Weights of a small transformer language model.
Size: 14 layers, width 128, 4 heads of 32 (2 for keys and values), MLP 512 SwiGLU, vocabulary 2048, 8.79M parameters.
Architecture: embeddings untied during training, hashed n-gram embeddings.
Each number is 128 + 32 x the weight over its row's rms, rounded and kept within 0 to 255. Layers, rows and columns count from 0. Numbers have three digits each. The size before them is the row's rms in percent of the matrix's.

# up: layer 6 MLP up, 512x128, rms 0.271, rows 341-375, columns 0-127
# down: layer 6 MLP down (transposed), 512x128, rms 0.12, rows 341-375, columns 0-127
# gate: layer 6 MLP gate, 512x128, rms 0.254, rows 342-376, columns 0-127
up341 104:121119147145118136151151137144164088151129153061108123187128097131150191118078146111161160081168191106121093133085088134090098150184113158150120144148129141107069124176079101099207146118089118107183186068130110144108133155121154135162135066065147154090093075117123088141154172104142200119097142153180118111092117132171131152139065143131117174140139137160126179136091149090148105182152
down341 097:134107097175167131114153206113140080140126092130087117134074122121109144104068140141141167115121203116117132157098085130112119106168126140172120139159147074166112134090075172142192116110121133103173135105162106199122115117152198110175161095070141134105079102128124150178161142084152162097129120194220099148160138119173147117155147099110173166124155094124145177135067126094132118170144
gate342 091:101135105134180164102110179122144143127134123142084086155110051058184137102094139126115141153096129115096162101104069140155161042097135033098120135109183149125160083133115099119094065099111143118190144159127170137105159160172134112124137137084131110120079108071098158063132105116156087185170067123145125134091097103155122077138146127144132138195155137161104130121176143106112132129105
up342 092:106126124108032075130112167098118109100143113176083089104158121107133095137060187111079119195032135111101128192088135135120128097153113066132134159134139091163068137107132164125112134119148101108164151103137116126111150140135148102146096147172119103100119147142127105078143093132196099113106087150143105202134121098139161135125154117124056130145168168107101168063182078106134080118119
down342 092:114168188072178145129094134100127153148123102126180116127087098179061136144181080208132170124203162141125124138118112177134151114109095154100108123099081122134100134129128122113108158116104090124085071175168110120119114155093134117144121151080121122159122170099065115120096178165101131094093115080097116060152146177136143134171164148136163170045084101177141100165076130130128097109156
gate343 108:083127135117082109180130071112106162081138064144137095149081128083109098104105141171085117121154141135126164128152107084185110061136153140188173078126111117131158159134076166125100110095107163136154143101132109175098107175193123150103098117107131098163137159114120074136067188117079054148052176100144192149129150140146119146166121150114156112132126117145071122184121181152116113156102
up343 102:138107125084114145115094109116164066167091152110142146167095114111116131131075134091144134213163194138065137137146134107102069149147119132163142189172111169125119188137074138136126113109157160093152155113097170160104093150191130173128153177151108120119122131110174102047112124130164091118106065185115139106147101154100117104118074071143143086172163092062137130111163155144188105158122
down343 101:145105080083128134089125136157089133126142174058109151176112068135127187154107127135080089151162168144097125090111130126097124161111118157152162120120131115123134141057097139176138085151167132140120114160183109185137135146123099134151105168118079134129178086127110148139064111115097155125160063127026173137045155202125120122126150133186107083139094109178137147148181095115173124116138
gate344 101:128136091112111126120118139125102114073089111187127094134152131068119111125215143091091121115124143152124131107217118141141109099109179132076132100176112166160116060112126186094182075150118153088098105111134083106095055116108143092064118101141132127143078170095064144136119144103103130155140162160166153143072174197113065148127143152126131145113189103131123095134061118091126137127146
up344 093:120161100153129135162154144134077122168140092165152137139070176103177130117185133106135105127070121195068103131111146126117087119027162052152154112096117145071084113122144167055145108203162112175139117126133103166062136079136120143101138134109162118151157149113104084137115102174116093170146198097064160089150118157116121116115080138126164125056137121127108132142135140123126132125157
down344 100:165187096125123133143135124159152163099144066155194121074120115079069202120142140100077116073118109120139153101197093084135136122139180151110083125079094079118119144135116095109109100142129151060172082101141143094157075122115128137133141105157099114080157088100110162149063152112120163139116147153129160071138118189185101181162196144136137117085121102166168109158116108141111107150174
gate345 094:159112177135148139103033097127162089136136114184132142179076100091100090162153067160111184134179156130116201160124133162154142144165128158176132114192134113198102075121176165137116154133146167182127169158074134134135066102107150111127161081080109121127114130144128176091129145122149102103127092117129122185162156149152153183077211107154117145153088127133098098108123118120107135129135
up345 106:088159090132116133129138087138078165114130093079078180162085185106131107103078165137091142130143151121128125183161122114167083172182150122115135073122040100123119115088117178139081096169141144155132093147097189130074133174099101171151166134103095178117188158133210132131110138134168148135096097135136147125154142119119120140102143079087109048130144104188182145155160099092133115107128
down345 105:059186086147104138133166140133117092154107129098096098111127151127122166164108141111123148139076107159098136064221171117122121173051108119131179201118101091118172082130114064161116165161124195151147171087159126136109131155100130133139113130066106093087064157083125079099129100102109138137186112152163110129104076124131096115133116136135114160152101163164168174082115138096136126182109
gate346 109:125104203117110173142144127140174031140141132123142145078160118074125165116158102124110112166161112113095154140085106112104129136122179106126142176100128095132217116135154131158129122077061186146117078155095131106150132150108120130151097124077098152196160129131173166102183170134141160114111129134168137147088139072089193112103162078116156129186092175143163150076094095098158112131098
up346 109:148155120121148158115154150147079051155118170138133108137119107152124131095127095090171088172111093104152112061151150152113149122157122082135131111152079074168109121173068139154102095128135129112087074151153154148119157126152148153063131168229090153163153140140119137127125128126073155110108156112093154060098136154176126181073142110198156051077162113132121127199111111141111120156096
down346 107:142181174092113139093136160071109128163087153102128083121106149091118137129098075145106173077048125141115156072125224152123121129111119102113174178123141094146125121145082124146171082097093186137140123119094142066132092138125144158107119123153137182106110117158140120101172080115122109104108152099133139096145091137121173122165132085136123096132146153070038171162078155114107090119041
gate347 098:139119115175116107083095124151104128153109111200140101172079131132175116205114106127095127184156142110178172110141098071158154118111116073137145133168098161120119118149206097118136127128166143122126097128087056101177151116123126129133124053146129116104119111191129167096082092111121136074173133153106110070126136160062116153059123112134186116079130170082108132128197121179139143166111
up347 095:168124104171134091051129181143119121095129087171118166162128140157115120069139133118092130149144137107117141146077122139128165118142066090048168049129123092157122112126196117109145108084102172094150154144173153115119083113031193120165147140143142071174085172153159149114134104113175152132138103095150175081145132091097114121089125119112109077152134119146076109132106100091100071120111
down347 093:161127109135164061107165109208148131121132097145166093054092129157140090147143149151165118213123118098099091158124177163135091150132080137098102153117094177200155134095118207125163160121121125181150071105096102113112146103121112134187160113102131110177138171090149177108146108145153165117115173124093068103148082117079069145164170136114107148127082156145147145108151156110087100111129
gate348 104:113142100113149123188113154082112080099083149121119112095116112128081171099127116164086173112160150093113139091138166094075154186147139096140177153089124121121137098167135052128173098199086144154107138087109116093108107173106100074105130132071106176129054117119170109150177131111112054127158075099146160173101137141122076115137128139134092155102092161058113100126156090172105153082107
up348 097:144105126143079139094140112075166158110112109110171078195139090103131102174152190091119080127101126170046123187110108156141137062117126152117163085134141150116089163124137128189120073088108124095098155143171165095115118148146128110144132106140134108112158143108107141127088104158115207121149124168131199090129121175161170097085160109141131149148138135150129087151042120113182040119151
down348 096:164154108098143135152147067081116111176129170109136100086093172114088110165128164089130137178097111143106162106129183147147111156108184150149107099126152136118111082138117142084160179108091080124207173077134125153110063070107136077133176117118123153161161083149157123116130127118107116133108149123096154126126152135144168170122081147189032165126136142178173077108132139188072161114086
gate349 105:107150097134100112160138073105105157098153145192148125221083093073065116136045116152120103146151132083139111074102103128136152122085149157139174086155115135156155121069096122106099084130125076082121146108145156129091166119092148093096164162126110186133108133106150194118141098127095111084086100106085161120077141161115110143123113148097126077139118156093191162069154111138194103138150
up349 098:059161159145174142094141128131115151123173179075121084138114111134119133114171151081159108157158098178126119177101146138151085141095156105155145045097139189092084082132145142157124105113091162117136098122090139108133075133123140137148141144135086100118143171019206083158152129163082190159141080148073114158122085127110131155163124094085138079150149139130098136139105083172154093138117
down349 105:182135132077101116133117104140120173150061093103116132113102148099157104109130142162110129107099119154078157190172161068122114107111150128147119197149126145184132133165116151124185155141085117172141090091092166123126109092116102112158123123172144183094098061182025123148081109182140109162163171126196149131136175132161114115061137146094085126135183114108103091102170133145141133091099
gate350 095:082093154101107190154091143136119167076149160157162106136136105117144110143164120107116128134103144166158180188115173112135085126145194164134176089022093175153116128149101150078161160105053124104124155111117147173131100072133183148100080105112112118120121146105115103126111141118135187126116150088107091118168098103118227134133090160099119128135117122055148132126125150168173185104106
up350 106:139130111171114149084071062110119150139103134065142147126136139115147139131190168157185104097095149185120128126154111139145124152110119153168150111145106187178106167102158122078099172113136099126094130145141209106122078119146148095133069146109157106128117179112197125090108139168122143136148090107069172107172141134214220073118130123113141104160142151151083186089145131168156142158121
down350 100:099153125074139106167159134127090071157092080109113106172068127116144067101156129126114094140140107077130160168110085130074133065133105086046101129147178111192095099089120102119090079150160183146184110191144141116086132131102109120100162125140052155066114168150104102194174081111089102119127149146149114177099156128069090120164152133123107137114116116133109107153157099120101142133148
gate351 104:136182142087108127132179151075080126159127110106138139152146127119107094112091162183107185125126226108105129159154141138165136154158154177116149159101117046148137138115085172153108110126150180124109075192147134116103181160111162079160175111106141127173114116164138132131073122119132115125151108170129066171095138139111133103093156150173146117159151142146127098046063182158063163121149
up351 090:071139167110153041080129109178136104136134134151131114173167126146149114108134125118091112123103111148106123122132069177103178130108213148189156158131164047153187155120090065134084148167137182138117129151150185131140066133100171115115083092146176120129091112174117130141122188127159147113132081121163171128085162108087076110123165098122125114104141147190123088138172093105119165112137
down351 100:145080102172122057022181124130105155128128160126106068160186079085155201192101136163149142075107123159118072128149118125169159138123118133154122175118150100125126152087086143156137080141132197166088091137095143131165089172177100164131123145142121149131198133132134115174105186170144158084077172095108128105176107107124124139127122136118153122112141138159130097141120157144120181093100
gate352 109:141134141148101183185093105155138148117186108137103104113147146100145082102157134132133149126144168082119157165163160074189124165107147111186055181101165105123138113079089105140073070119151200150107197186141114120168119107119129129114154161088106151127134126141092103116168124147122148205116103095101091123120114111096184219141133129141123065128173157126114081110142176118132120177092
up352 105:157088131141138152164120157130221095118097034137087077115153155077142120168111141168114101113110103087070175119152113029123112101142156111198103121126159121093160137178116123122057118062146142149215142178170126113158113106123153085175139092109112102129137099129122144100153074067127114161120180120081132115130130140114123120080128126170150126129131111140154154122120151139119102162180
down352 105:123177115132171128128153105147120093083152125077145119108139177136120069176196160108142118176082089111089127114126147135163119085119130171163077173132091218114128166085137134133150096111204102123118149111218150124082129092096194109189136093138097129157136167134134146149124122112084092112122142103193087083143136095130132117183176135127129083105099148106104064093124139132081139098165
gate353 098:162133167167042168121146132114184162137106053169103108136106129110071123178141128116153164134154148094179106131074051086153157157115115126110104148196065113130096150137130031109134129174131128156125107125144120149137171094084105136126132147115136110090065162088133127091133045108105100090174149154162118122144154110149062164111152100119126121140130092078126189141153110125145126104094
up353 100:147130086125188114114167134101126121175096066169131101164168150160148080126124134125144085153127063067089126158085111166158148151094161115185152112128064138105128148083119134079163128115137149140149195069185192150100150160122071099114145148158092112133177157162119082150130081130172157133090152109122149117069090130131195191173166132167130161145071104116114111120117171108131105134097
down353 094:157178148171117129126098123117155139099177102168114104082084106125116032164185100136128105079153144185137162119160153110109147157090146171082119140112107129175143159131117184138135103125083119162115096167148083084093100091126157125204071137067116127163125106100141128114094115122096111120129092117154113060140153160148168093149145134068096184123164182140084114107079146200144160083134
gate354 105:071107119141122156067120159156103163190153146081097076200122123113092117125119154136170123114134140131131120057150151138198097087191157097135154125125139144163118114152077112131117155121166089152096178096129141051094204150121113100119175131166156143147118140080099178212098118102099135140089118119165173135101131105115168180113091102134078115116144166109159128122121183095104184132167
up354 101:107133069152207139143112149156183095153204182143147141183163074119095100072067150064122134076152142144145129103092103127175105125158116165162113143088129111154127089073113107133144123105154149144054165055160121109085095133190136124146091112127145153201120138111118124151113170072161122133122146116156128145153171142132086136109088168101081151081115155125082096120107156161142169101112
down354 106:132105165128094196088145173146083101146135140119134093156098144076127103092086147095155108126164118097091093111171153141179131073120135116088159118112072185155124069122141147064150075135118110155098116085121150106055166130105155132149102112100095134128063140125051148135145140087066176162130140169190118095132135161148124170144136112215098151105144136113103148097137131086106191124179
gate355 105:202127131116135173130134130110085096106110130130166111184114075104153159125128141172188100074093075114122225117197134137137146110141177130122137127122196108227107135154146150165150121108183133139183125172147128068160143103094107121140099170160186109133128131121151125081142114073126136142085115108095143086110111099099150106076152127144099168148071119130153138129132182162129176069140
up355 100:158133106130117126138114143129131129140113167128182135134158115090140099062131139159159172090144152081110175112104138160123146148104147113059157096085116115116209094091149159138187060145147162115152115180131079102170092101122137166124134147074133137091123067183116120177135188135098136147205115141116134180066083142084127088081074119170102173119140138140167086158102111102166079176144
down355 105:108120154093125065108219110126118104148129105116078126100094182107165193107163095130134107128119140097076156142187136141079165096145140065124141079148117126122065098099106177125141189096102146130081153142144184110101141160114128132130128063216117126110172127100138106112086163152121149110078085112109092076120138147120110143127117150181067077162130122179101124163168176139118170092130
gate356 101:163146154175098154094115058093127106110106153161144112133138068071134106167156104131161107091093124123115148175179103142171138099105132102124103066136111144180114083131108139122163111193122155070143134125148133132167067102179125148125114101133097102134101153118069153107119109047069111186129134171164113106114116128093192134099179197146111117157103080096140118076150176153099101062161
up356 107:184118130107171153127141142109092104115166138150180106100145109172156152151147122141103160103199153125141188157110135150088139128119143159131114175101165122135176097123067121145170145098152097092114154142162114071134132120137104117131139119180176092111117092142134147093159135056097151061108133158026205127093074158146098115097064137146119109078067108142131083120111163156124174057124
down356 112:103210112101143157087125137131141126084153133150122165071117127114184134123074156092156154109145115120060151080123077120084144168165134123073167100089154115090142130141120180120141136095181169155152114094168148139133130143097161111086118128130123069194182143146150113152145188129132093155126137153177147148092159176099157088155074081154087112063183127175125107077174114169101166114105
gate357 107:138150071130132164107052114133116105080112085118099094221156125109094133170118114092127149159099077148166126148046131121150130105154142173149158170139094141138096124170105114157178160124136103088100135053137146174120117091141166100125146119217125150122146140132129160132128108117125132044107127142050158108141058103178137169147114108104124108127118111099099166119083137190092153076131
up357 098:124133170103150148114072153128127098167186166119175193127145154108046100128130167159174158156159121119125120159115183151145108190135180102117065148164185143168118122120086091159055080129157168140137167126063111103078150140055123141111122090136164056115102111118129147132126135078118143112177145156106153164093088115122170097170189127160144105093159111145156116138092142106143142138083
down357 104:144113166097219153128139140140148112084131096185123133150116137132127144111198129140144109160151123110165185168121137151143114201154150112119121148141118101184098187103073130106129099099135089125071176141088128118125189027155104152111133106159112123127130128147106091122141048161145094146127086109110120131233148107083169151097148106145124140170147111171115083153109124099118198090126
gate358 110:125134116136121173124081104101125112055104145141119145148087157085175095126128143135126152121148140116163141102167112136197144161143116148143128183094169114158150101084097175130167130145130095096087168062102159134133126076139144191109139161099106138165140115116114142121099150113123073131143030085140210123061133147119189109096172153124155182080145191059159151145157116155107106162079
up358 107:120131144180105163108208131136154125111120139080153165231079127069152112114082157148105093112128159099097124163089135187167098099149156087124111103156151097130135201106145138124161132138171157174113131061092101128145171117106080165104101168115163143094155109093128161156158166110096143088144137212112174133189119080112143160176139160116117143145196111087114144132158129108141102158111
down358 105:159124122160130154098142167102130132065087106078140177183056116120169134082137149139170184122082114110160109071150123104132100120139122092114028122076126118149155102103063147121128111122145172176125116069095110148096108066118123156128153129116139115135135119106170150156133100182146086139123103138181162170106132156185158172131172092070064120087174064132160071136114117117136123152123
gate359 103:130111183134102101130176096066125126185066119147108126132129174157099198124113060161100134142198168119109092056163125190110134179097146128168116172096099103120088109107141198102109145162086158117150095137085142124092107131152188115144136151112140145130140108139147122136178150114089121136138123112157099115158184177117095139092171106178120120160162172182146124158151112115143107228124
up359 103:126104097149126060073093149127165153124063101166100102173111150111077207132089134105147159108106129124191127110140131078174122157066104095072113165103094136111109099114134134192116147116157128127086161141108189099102126138175116098108136182107168078161094147155179079116184112089154116112170172157151116129140118159155085116133167138168172160149110178151109161069148135095151068119140
down359 108:114178149065155165142148115253153146084135096114095118092163081185177084089196186113147116150118111168167163163143145091137129143185149137133121147193119093121158110164106137136136135118078094137135127142126157149165116104116112155087114106150101098063128086093109068187143138120111132098161133088144111101104112116080129108192156132114210111129152085146117089127138138136139141088152
gate360 105:118132084119104161087144127105090153126117143100136132099181174192106083167114142173099129147165106119176134119095101159129129182135174128140146142180180118154113131171129160158163095117119213139171106092149095057090085101145153138135123095165152122133132094080129120173134145129118119068073086100142104088166104150137090159121140032204105103151170117140125130105139099125118212153173
up360 095:170147120193055105140060096133100186132134124183079094085086076087159061082088177154122051097137163155125121098128169161104150136158113144084135091138148151106184124158085094145112090100092147153122152097141110161115131142091176161099146125154140104147138182137188125113127140157072141121123147159128061149123072131136123113133235125120109155105148129119117150141103094132128139125162
down360 098:167113097125152087140160179138160129107119116150067094115179106095092138142139099154088134182092127156117149122110090142094132095146039148121147097120189139068150107137154110121079118149193120149148086151132149106144114139150131190179157136089119105114117117122155080132106153114139119147122074095151194124089139081182173140191036139139124153133102161081153046133136136121090116172070
gate361 101:128171121144111145148103169136160132089057167147121142131159146133114099144140087108093141144130155151150113099140129135084129113127190122099099172177187087064108131123166158143117158142215150187115171135116090126157084080173115149077124173159177121190199136078140170072068094120158122142138140170185189119158117124107150124148093097143123075115136091073083130104126133118120116074106
up361 101:145111123140148096136082095145128155135106177103117114178149103197148146149126133132061108109118104152151120142153116110083134137118187131138154100174107143107130153170164040156103150155159116137146101086107101147107124107174117161174141131152143058157156085193127147128132170102107127122181147137161171129083092147069171102148184102117167144103101099199079199166079110136131182193168
down361 098:193099099122108154188153131121191147094156159132125073160183118126096152121182154132109163142145141213119116108152213132138099111137146113140107107146130114121116129109117090183142128123110107149155107093145057160120114055105127093135173112177167072211164115141115175072119108159139145155179127163105152123131129098113185115141168182107089168130118149144137116161126178124062134115181
gate362 092:041135121166171124116118112120140136099164122157120123107170105163125134145139110147137156099164111121153078086117078124157077095165115132109147152065133177154163148067113083141133112120120143180141110062132091158152116061108079122185151136107051132158116160110176183169155114117127139099098140135205117148139131090094184136184104141129164141078148169102116130127109061116145068176078
up362 090:068110067140115148166101128068175166061150143081133114109092142121170139107144098145112116108156115115095121103193094098070058088128092112139097132138125139170105118154140180128113094152168169137135082090120127090128126140160092161144125140121089127127117107128115088133085128062124175078092080178218066114118122133148088080095147183192155155118118125153186121124124121113084085161136
down362 092:108150124120125169166098078052161158116123124169157110104120108157165132122070152139127098102155119126130115145061112133141146145166112149080098172197064137153136090098088048104159146149079082115178144075147149099211143062106120078133115166071149168125136107117094157164118148158165132139121120154113108169117100119085138116121077167113145111147150090108060126127123070112158125146066
gate363 097:119193105137145123178153114083086118146093135121152120106173109102147152126132128158134126108126095137161182111128083073164119127127124026162170141141111174120156158112134152117131084164110118172096153162096147164103157147170123093148136128134171138117071129134136111146181116104098122058118115076174085160163106154109142111138149100215115124156085134091030147067138128216110113111164
up363 096:146117083119159165167184142124122148106144098117131100079086170154125113152107164103069137116127163134112151139134146165134073159142143126135173126157142112113088143133130093018124128141194151129146139177145164137132146112090053122068109180100084118150084179088083106137119162142165078127130128129068086147069112118148147168182106130109103128085139131115090084134102193135080204110165
down363 092:146144183154097103134086134162151156172086154084065100116145149171174154140140126196123103087128149082147123085132123102137174108130157083103170197088147121140072157118101145141123163076099162137129129084162095102062165130100090135122068123168089160185179128136154140089150152103125131165135149111092190137130177122161095115106164148147131100115137122086054158134071103099086118067145
gate364 101:148145158129238152161117094115146076081083100204123123141127135107171090123095119148122089106179089100153115137152059120144104093127093120168161168143131017140108112087126114140134152157161127144146119142139156148157155164179133159140079119089143132126096079172085151115119091089147123120095149072142083135134183060153090121104070186109092100139145104150158112129159107150129134122153
up364 101:132131132150098140126151083091129115182109128146073127157138120121155149126122065150158121141133160156124110119097128139092143102132092107104019157091130165115089092131088095153112106137152166149152165186146177159178058121163117107182151164170112126123100154092121136125195106075135158097133124164159092103103153082102106104144160083142105127154158039167074135121137110140070176171198
down364 100:189115060136114177157103140180141122108138129108202195065124063152118068135162158079128142129161090161103183148127141129142151148179159112121155099169149127071141131141123109108115149135145135136125079116126216093115202099134129121111100136093119100123106191096136122110061130138120128107141154126134153173155112150148178145094108119055127140079154109061143117137047152134176134143114
gate365 098:074126117122154105130140155131125072155153115106102115099096017126148135122144138163137116046103129120179102168148126150134088187047149073069111096112113180160164128120132094106099120103169201124158132099118156133170132115120147107124140098088117089076168121104146077132151145143169156105157163138124190118074161094073138141159125104074145140127117136120175185140118152116180132184151
up365 099:144115092055114107206123115184145128099090113146105164117159115108145147100104073117172144161102165150076114118096166155109180151130147069160140141073077051134135111146151150097161142151122164114159163111107139097126131084134159097037163141085075083105145130097143100103178080143125187114115161116143177116141179100153177138132124169106120131102117145118147144130065174158199108149132
down365 099:146112126104068091114137120178098135115084214149085141171148058122101121147139136094123150117083187121146119168145165133092138152104175097113129124090124100103096161078146144122168101090184140129172131126100108145169171119158139153142136086101163141077190168091158149145164134136176167120106124138124166163164076061118133141123153120129123053080177173134177109087080144156173195116126
gate366 100:150108158167174183114147155155170097147099129088147103150143150152098098128132123150132096084118099083047097136093144147124131122113128139094193090121093124136128166110130095189094127124172144175111105186092120180136135150164106161151214118130103166207072109125114116142146106087193108140094131153164208121109131124131127200130117071121135164109114117133068126113086134087166176079112
up366 101:103124111149073093171157141155098173128109162140081102123069093167152186094059134145130108111083102154135147116107175125126180129137168173168108146084139122123096123120156078165155165122108058057134157141083213170154174124137157095035136128139140101131163117144162149120075106129089107100139154099137134126091130116152133107123117143153135118175149128103067123137157183164164077065120
down366 101:129142063142133136142113179063161051135057152151157124112116135102125121103110065130101118099138194102181166141130196090110114132087127109124063131123102098104083115181131143087146092206056161104167123142104133107069133148189143112123136144109117170131091095119149113178169142133173137108082131107132062201119154142160144084112114124095139118139094133146137136099127116135133184166170
gate367 109:118163144130186123149131101087142173148099153108084111113082146172095111179110140135065189147132076078185094144072105110173147121128085137073098138126133178127108107146124133092051101158115146153135134080121122175132130110160100123094109120131133166147074140181122131207131104106109114151146119066163164134175091072135108117149219141113134148150168156152139156131145081052100100098133
up367 106:191135228150109105177114145072139163084068168126107128144059083123109086120097151121101116162109107099135165158089125048089146154163087143111113143055131171079133114111124141141120133099142126125126120131118141091145138127154079139148099105077149106115114140135076210126130152094170163127138087138141128162101141113112088111172104167169122117148086152062104029107156108148153140127148
down367 101:112139154076151070098113152086162133141112139073127134064112071129144149153159108061099123149161103114068184110142126131153107117166093170099059168127125157127174149085169160107142160133179111143137124108152157180147119112135131114154152126119149107132079100179119150151095144178122122208177098142148193095070066141141110102158136139114124101176144120214088161150117105179094158105118
gate368 108:160108109127067135114124133093158132139106089115102111150070122078126138133168092136124210201196131123100198189129153145138138116139127103140092143115059106140147069131170079118101107132168130131131169143144111113161130119038101099116137122133093126199147065141145153115143085135117097121122098091133128134150115142174163117136076129183127072086049091151130147084076109078139113101153
up368 102:190184090130116108123090124115178093133183097155142098085160116141071094097081155121220093121134125091113147117148121090095109079133117170095108114139101110178142135031049103132104078166112122114087126075123084145089116132146141114161114165133086127147128119156110194167135135110138141110076106162176091091076141112110154135144099116137167142077097112152176186116135131113129135075097
down368 102:148089150191142166103126147036141110114121112169120195164081133148121146116128130092093150131153160186140079164078114160108123175133133061150106182156084087155162121140094115111143066107121128136128191093150139116104145120078098120078098090114125138094114126143167112183152098157083082129106111162079092099171050150150127122173144110151060072158129136150106163142145117110173087120137
gate369 104:122128173070142114103106147068069172139133135154110112134167148144080144175128168144127067121169110142157131127137111148094081138099142096072143142118113082134059107134157152105159119142159170145119065127148150100115185128134155171170125088114169150165145104112116075096115186188091167095117039162099131162114167124060112118110086054095093105109124192144140079105133122143129140083109
up369 108:144126133122139175078126164131098162188139105084135107138128148149104137102153114159119102171137172178101105152100148149151119083090117104064108084099148173136149169135133157114155086109088122102144046116153141109109179148106143141158145154149100147132049133207176104139109085110087112140124157122130085102168197154101118167126149172111058091161187100117188191096126114082075159112117
down369 107:153138106160100169084151193150098173168118136141096140175157154103128086113188166185117122082163097117141155169141106144125180122161131148063133092197151140142146127148123050123080133131080115175135129113156172101174135093093139082089089134135085110101045136096091156164140102063147144089105145109136134068127098157073139141104078126124155147113162053091149097151123116158143139118139
gate370 095:143081116078145137136125154115114124155109180189099134058109110061163098113177124160064151128073169118095112144092031150146125162130160103066084154167137125126129092174127125147132147084122145125139159060074083142101144109191074139083138123081158117115103095127179146119114055119155164123136154185098111165137111109067141177117127110123118132131123118085176117143171107119130167126104
up370 088:145153147073207133134104165137161137135082198190104212134087161132072118138091108151074165094121148202121135176129096157148149094195142164127075118159094169131096132099137168097160112157093093160112141146169129098120086132133122119117085151166089121135153139181106084166107119102081131098085101173153151144132131124097149142099141122152174167130108161145070138117148131155179183086149
down370 095:123082149170170117114173141159145142127125092099093114125164133095170145148142111137126048178097097129133143152093148156095121151087141096149120109127159113130153134179111132088111177165080106139051168154191095123132083119143105130138172207138117104053144084141062136127105144083152144135099143142062098114097130118101093125114136081175153080131123125156119113158096161030146134203095
gate371 101:082121134150128133081098108119163117147087141153091131178147128078147133088119112133146111106199131088103094137146109132089073110074143144142116198129108104147116072133108154132082119160107133185066107103081134094134146182131134178109137125150097122059133137186107120132161147059142100130134142127067132076150143116137189112107129152151143174156164211170107127126215141149169130059088
up371 100:132117198141148156108128108098161086154091071134134138137113184056106190111134095107143154157147159180134140121159129137196112120146128145103136141198158114123154104161100092113122141128105137136126071116150174168101184144160150192160120171100113098066143121139079193113140151106175074168109096132126102103125118075167145077070154136125075119139144092092131112121141105174145205072093
down371 100:132134145133168065104087148118170093076133148162088103114146102161109151098154147072096179092107143151089094170154108140154158085124128182059098150128155125074100110119070152106094134189120125072116126111121164119139118137157083099124149135120125118034142122137109173128135151115132083123100128134180125100098093050093135124208175128109098078128136137081115161115142109109122022132136
gate372 100:159132116092135107097102079130107108119132094085182076145118144161189062112078158188088074150138132042173099162135141119083123123068114123119129077141090156110189118164104142158114129121137210177149143162118130131111171117131077118130143136132136149138117145161059097151092141084167086161131106136064154152069133122123183178158141069118142171120123148067128148125119163145091115135144
up372 093:133114105088118145106084150078073077113112113103181164125117182144144089114096128115170116107026131130152086136156097164121122108141119151157099118132131152137146054198128159142145157180100167176076117157095087102176151151086076132191093148134113084069094142128146112094113180145173167139106088118147157167103108144137105092143139128123134158087140175150079090189164095129113125089094
down372 092:055104080140115142096131081172139197170121187097129117142151086117131147147151109123115099115126145123115098144141085211105142123097186160154093110120071214105187107190095097074101138196152066138099108101146173147134103085145106072069116159141139160084105140140119144121103116094109166169092070127137105150080171139130152131128152140094116098147155099127106138074124129147119149103091
gate373 103:120156168113109145101163062112171087188143141105127104178100142046133149129120169141121162166109096098147170079100137138106151091126138102114114163141085133136140143123094067144105108124159163128152077125165127129119154070119102105176126140155113124137133088088180136134128086100082118147150124095130167083195055135097187138134116077122135096070148044157100194142069130156097129187108
up373 099:163085128074116149091094134164124121170152146126085116100173142145125188149159073125070147137179099099092051076101161072065192092101100154130129121108107146118113125125174124170114159055127108049132142091097106124115145177190160124154094093142109147124111116155200139116152138116126196115180087111172111152134108167138182143091113187081107126120148119142125105118112092144114132147141
down373 101:139123119147145118111115104088162072142100067139108098192141148144088098152139154143104131158112102087132185100098180151098061154112186146142186123152166103136164147119123151116082103145109131094183083149228083092154131157128182150150174119139101130106136104151101130129113107120170141114122199130100134158160104167133160104091127101168094134069115088214085178177089154109116148153124
gate374 093:129148016171101187180161110107115140102096131133127105138134101139103170198098128100117183116058137103148114170095143157125158117154148155140123141158127167164121091116159133119181181103126133167160101123118072139137128154130139155093147162125150091139158137179095110112122152204123182141142133182116113089150053084081107114142104173149085106162156129109104083070110162052133161139123
up374 090:143114129128159120179167093126135117155103130070091148134166058117115099115143103099101081176115162157110110109154128135155152104097092130120072183142131098112157163154048086089166182150161143146122094148103100115175169144137095173060153103132092143094157146126083143081081036112085089151138102117097121130152157132143089103110100055115110072130148092150121115144085125115176070163172
down374 097:128119167096147070134147124136142123122159073096156120068134117126155158081096156142103097112132136118125129175114096107090140132138146167052158101109130148137129123176075133097110119098095100060132117123104167122132188154105132136116124079144160105142151193079036148199075132108093125109093104079174116118142136120162227129121125120104131129117149091126176115118087185138154158184207
gate375 104:132131115134143199107135135081163192143128123145146148203127169133161043186174106145121120090101158141158078171097124151165134141152162112134105115055107091130152145144126096148181128169192194109073167190147140089127079129136126153110138145097130095139110115155147194143111124132118109110074124147076146096112184114184180122128180124131153137132115165101188076122156095121150141089111
up375 103:102132092065110108102152119143100107105146128101109128125150111075124168173129165096196132079124152160144137164115165132156094127161176186106104112122135085159127142176109120086161161129147083140115120096094165154165083099135112096095098165125129167130142124148092147137150158192160148075164160182080134126146165142190174127219131102200120183175140195188127163157091114104119143136092
down375 100:094139151099197159111144153113175169096083095197138097159122178141106097146163183167120098096155162145104104159126138133129072109162123087095098192144157070178163091146126120187139121168059156130076187184151106116168092130128092144138112143095102071136121132107128101153136136110104104128090087135158130111123205122110145147115199116153145117106126105112180125107125155129095182165064
gate376 101:136139144150076101107126106101133111106124111133089139112154078127108066136140141129102150104133118054086176084137150160199070083201142072152104131112061134177112144160173118129148158109140175128110156116098124102160186124118156176151170116111156099107054132091121093123097200155150099127163114109157132178140142151142126109135141130155141161084162095166122186159149087156126044076097